Weights of a small GPT-style language model, trained from scratch on English Wikipedia.
Size: 10 layers, width 512, 8 heads of 64, MLP 1344 ReGLU, vocabulary 8192.
Training: a variant of Muon for these matrices, 691M tokens, 5272 steps.
Each number is 128 + 32 x the weight over its row's rms, rounded and kept within 0 to 255. Layers, rows and columns count from 0. The size above them is the row's rms in percent of the matrix's.

# layer 2 attention query, 512x512, rms 0.0918, rows 226-231, columns 384-511
size [101 119 114 115 118 128]
[[122 184 129 138 104 159  99 128 122  75 103 160 120 121  98 135  99 184 127  97  75  56 126  81  83 147 101 145 194  95 132 115  66 128  87 176 187 151  86  99 109 154 143 119 169 129 139  97 103  72  92 146 200 113 155 120 132 175 156 115 114  98  70 102  96 135 166 186 143 145 137 132 162 106 134 124 113 134 139 153 143 110 194 189 173 120 114 161 159  81 133 181  96 160 108  74  79 125 151  97 143 132 140 137  90 140 113 144 139  46 146 119 138 105 182  76 138 118 121 116 145 131 146 180 160 136 162  86]
 [120 111 139 144 107 115 156 118 101 142 173 176 122 182 109 134 117 119 107 154 158 137  95  99 165 191 128 139  81 179 106 142 108 114 158  96  85 121  76 137 137  88 147  71  83 106 132  96 179 156 104 131 124  87 119  61 120  82  69 114 132 137 141 110 105 116 113  84  25 142 130 130 125  67 144 131 125  77 192 155 126 106 124 135 113 147 160 208 174 134 145 149 148 131  98 124  76 105  99 135 182 161 169 173 170 165 128 118 143 110 154  67 113 130 122 125 127 120 168 141 125  79  95  96 129  93 133 121]
 [160 137  77 103  67 143 114 110 128 143 119 121 171 141 123 147 146 131 177 128  86  77  99 168 103 150  90 133  83  81 112 155 111  73  95  91 160 153 138 102  97 178  69 100 126 101 105  72 103 154 115 139 154  90 119 188 166 160 156  84 118 104 174 117 106 132 168 136 143 166 170  61 137  73 131 141 132 154 119 134 104 111  60  74 157 142 157 130 148 149 152 135  71 153 174 106  54 127 116 123 128 130 156 116 123 126 145 224  92 158 147  84 164 100 132 128 157 170 191 116 178 151 214  86  80 190 148 146]
 [128 124 130  58 103 123 137 117 132 146 148 116 161 113 189 128 165 131 106 140 191 119 203 102  94 159 125 103 137 117  73 100 155 139 147 132 150 118 197 122 192  70 133 104  96 180 141 122 110 128 115 118 141 164 142 138 151  91 116  65  81 114 142 134 180 140 164  76 162 140  96 184 155 153 102 154 160 122 149 127 162 199 152 106 158 124  36 135  89 158 137 123  96 128 203 153 108 153 119 124 119  69 155 186 113 169 136  88 158 137 147 116 138 115 126 144  52 107 149 115 122 102 148 118 182  92 114 172]
 [130 140 190 113  52  95 171  92 137  77 173 139  94 112 103 184 160 191 135 145 121 134 120  70 171  49 116  86 121 115 127 119 109 156 108  88 148 130 160  92 136 217  95 103 211  73 144 138 106 108 122 194 122 149 129 113 122 164 151 123  85 163 119 119 116 164 111 106 112 111 126 134 113 116 134 139 167  57 128  71 146 124 151 118 178  97 181 149  78  66 124  74 121 122 112 124  96 118 137 153 130 131 160 105 128 122 116 211 159 139 110 141  98  98 138 160 159 108 138 123 114 137 162 225 128 115 106 133]
 [128 163 127 148 141  92  45  46 117 135 136 126 137 102 105 139 118 166  76  81 173  92 161 121 109 161 168 108 185  74 155 142 180  91 105 129 160 119 124 114 123 153 184 145 123 171 139 159 168 141 164 135  94 131  79 179 118 118  84 156 145 141 115 143 157  91 145 119  93 104 111 107 102 116 159 145  58 123  82  88 102 147 116 122 178 120 137 141  97 166  84 115 186 138 128 115 132 112 141  83  91 180 100 123  84 112 139 157 153 127 131 122 130  97 103 109  90  85 103  98 128 139 127 113 129 126  23 170]]
# layer 2 attention key, 512x512, rms 0.0919, rows 226-230, columns 384-511
size [118 111 118 107 115]
[[ 82 196 107 129 161 143 116 123 143 162  66 114 121  65  96 173 133  84  72 160 125 156 111 181 108 144 144 125 113  48 167 122  99 165 151 194 117 134 169 134  84 117 127 145 119  91 178 132 114  81  74 132  74 190  94  96 159 137 123 110  82 126  92 143 138 129 142 171 160 119  99 145 111 125 162 121  39 109 102  91 150 135 125 123 152 127 118 101  68 128  90 126 155  96 139 128 180 153 115 157  88 136 112 132 178  96 117 152 175 255 149 175  84 123 109 113  82 164  96 196 112 107 172 140 115  82 112  83]
 [182 134 123 102 179 149 107 115 115 141 133 149 147 112 123 125 119 164  98 133 125 131  67 119 109  90 110 131 135  74 131 115  96  98 118 146 161 195 141 105  95 127  82 122 186 112  97 124 163 154 134 176 168 116 136 127  99 117 186 228 139 128 110 175 102 165 133 122 113  98 120 166  78 149 150 198 167 167 117 169 132 119  97  83 140 153 136 185 144 133  98 141 127 133 154 137 234  77 131 124  91 118 161 165 122 152 113 112 110 102 114 127 115 109  52 147 101 102 121 108 133 195 132 141 155 150 154 156]
 [146 131 110 132  91 115 153 125 139 121 110 242 118 124 143 175 140 106 180 142 113 127 159 165 148 130  88  58 112 104 164  84 132 174 154 108 138 138 110 169 171 171 147 169 176 120 113 150 121 111 173 139 152 132 131 106 114 133 159 103 137 151 121 133 114  66 131 133 116 175 113 125 130 131 138 119 230  86  66  89 112 100 118 193  97 105 118 140 127 123 103  62 169 122 122 109 163 107 178 123 101 132 196 142 154 115 162 143  86  44 112  92 129 131  95 122 106  99 157 135 127 127  89 118  94 109 126 115]
 [114 125 120 191  65 158 112 149 125 117 133 119 137 142  54 144 144 160 136 121 126 145 151 130 126 130 146 114  60 138 138 100 159 140 149 168 114 100 137 107 153 103 127 157 137 103 118 157  56 128 183  98 119 120  84 163 110  83  91 150 177 144 146  70 107  86  45 198 176 115  70 107 110 194 104 131  47 151 114  55  61 155 100 145 132  81 127  99 121 153 158 108 107 117  87 127  94  97 162 162  61 111  79 102 124 137 133 130 123 167  96 150 111 151 139 137 107 137 125  88 128 191 140  92 130 101  74 113]
 [ 62 141 160 198 201 133 148 112 118 109 191  81 177 129 100 106  95 116 148 151 118 202 126 170 162 136 102 126 160  98 168 161  84 152 132 122 165 138 107 113 193 130  67  75 117 119 108  69 117 141 145 136  91 185 116 158 134 188 162 157  56 129 147 103 129 136 119 114 132 153 167 122  93  67 192  88 146 127 122 151 138 124 135 114 121 165  97  97  87 102 101 170 121  84 127 121 192  93 145 219  88 147  85 173 158 142 139 119 109  92 141  44 127 130 148  99 128 139  94 122 154 182 107 123 117 141 132 120]]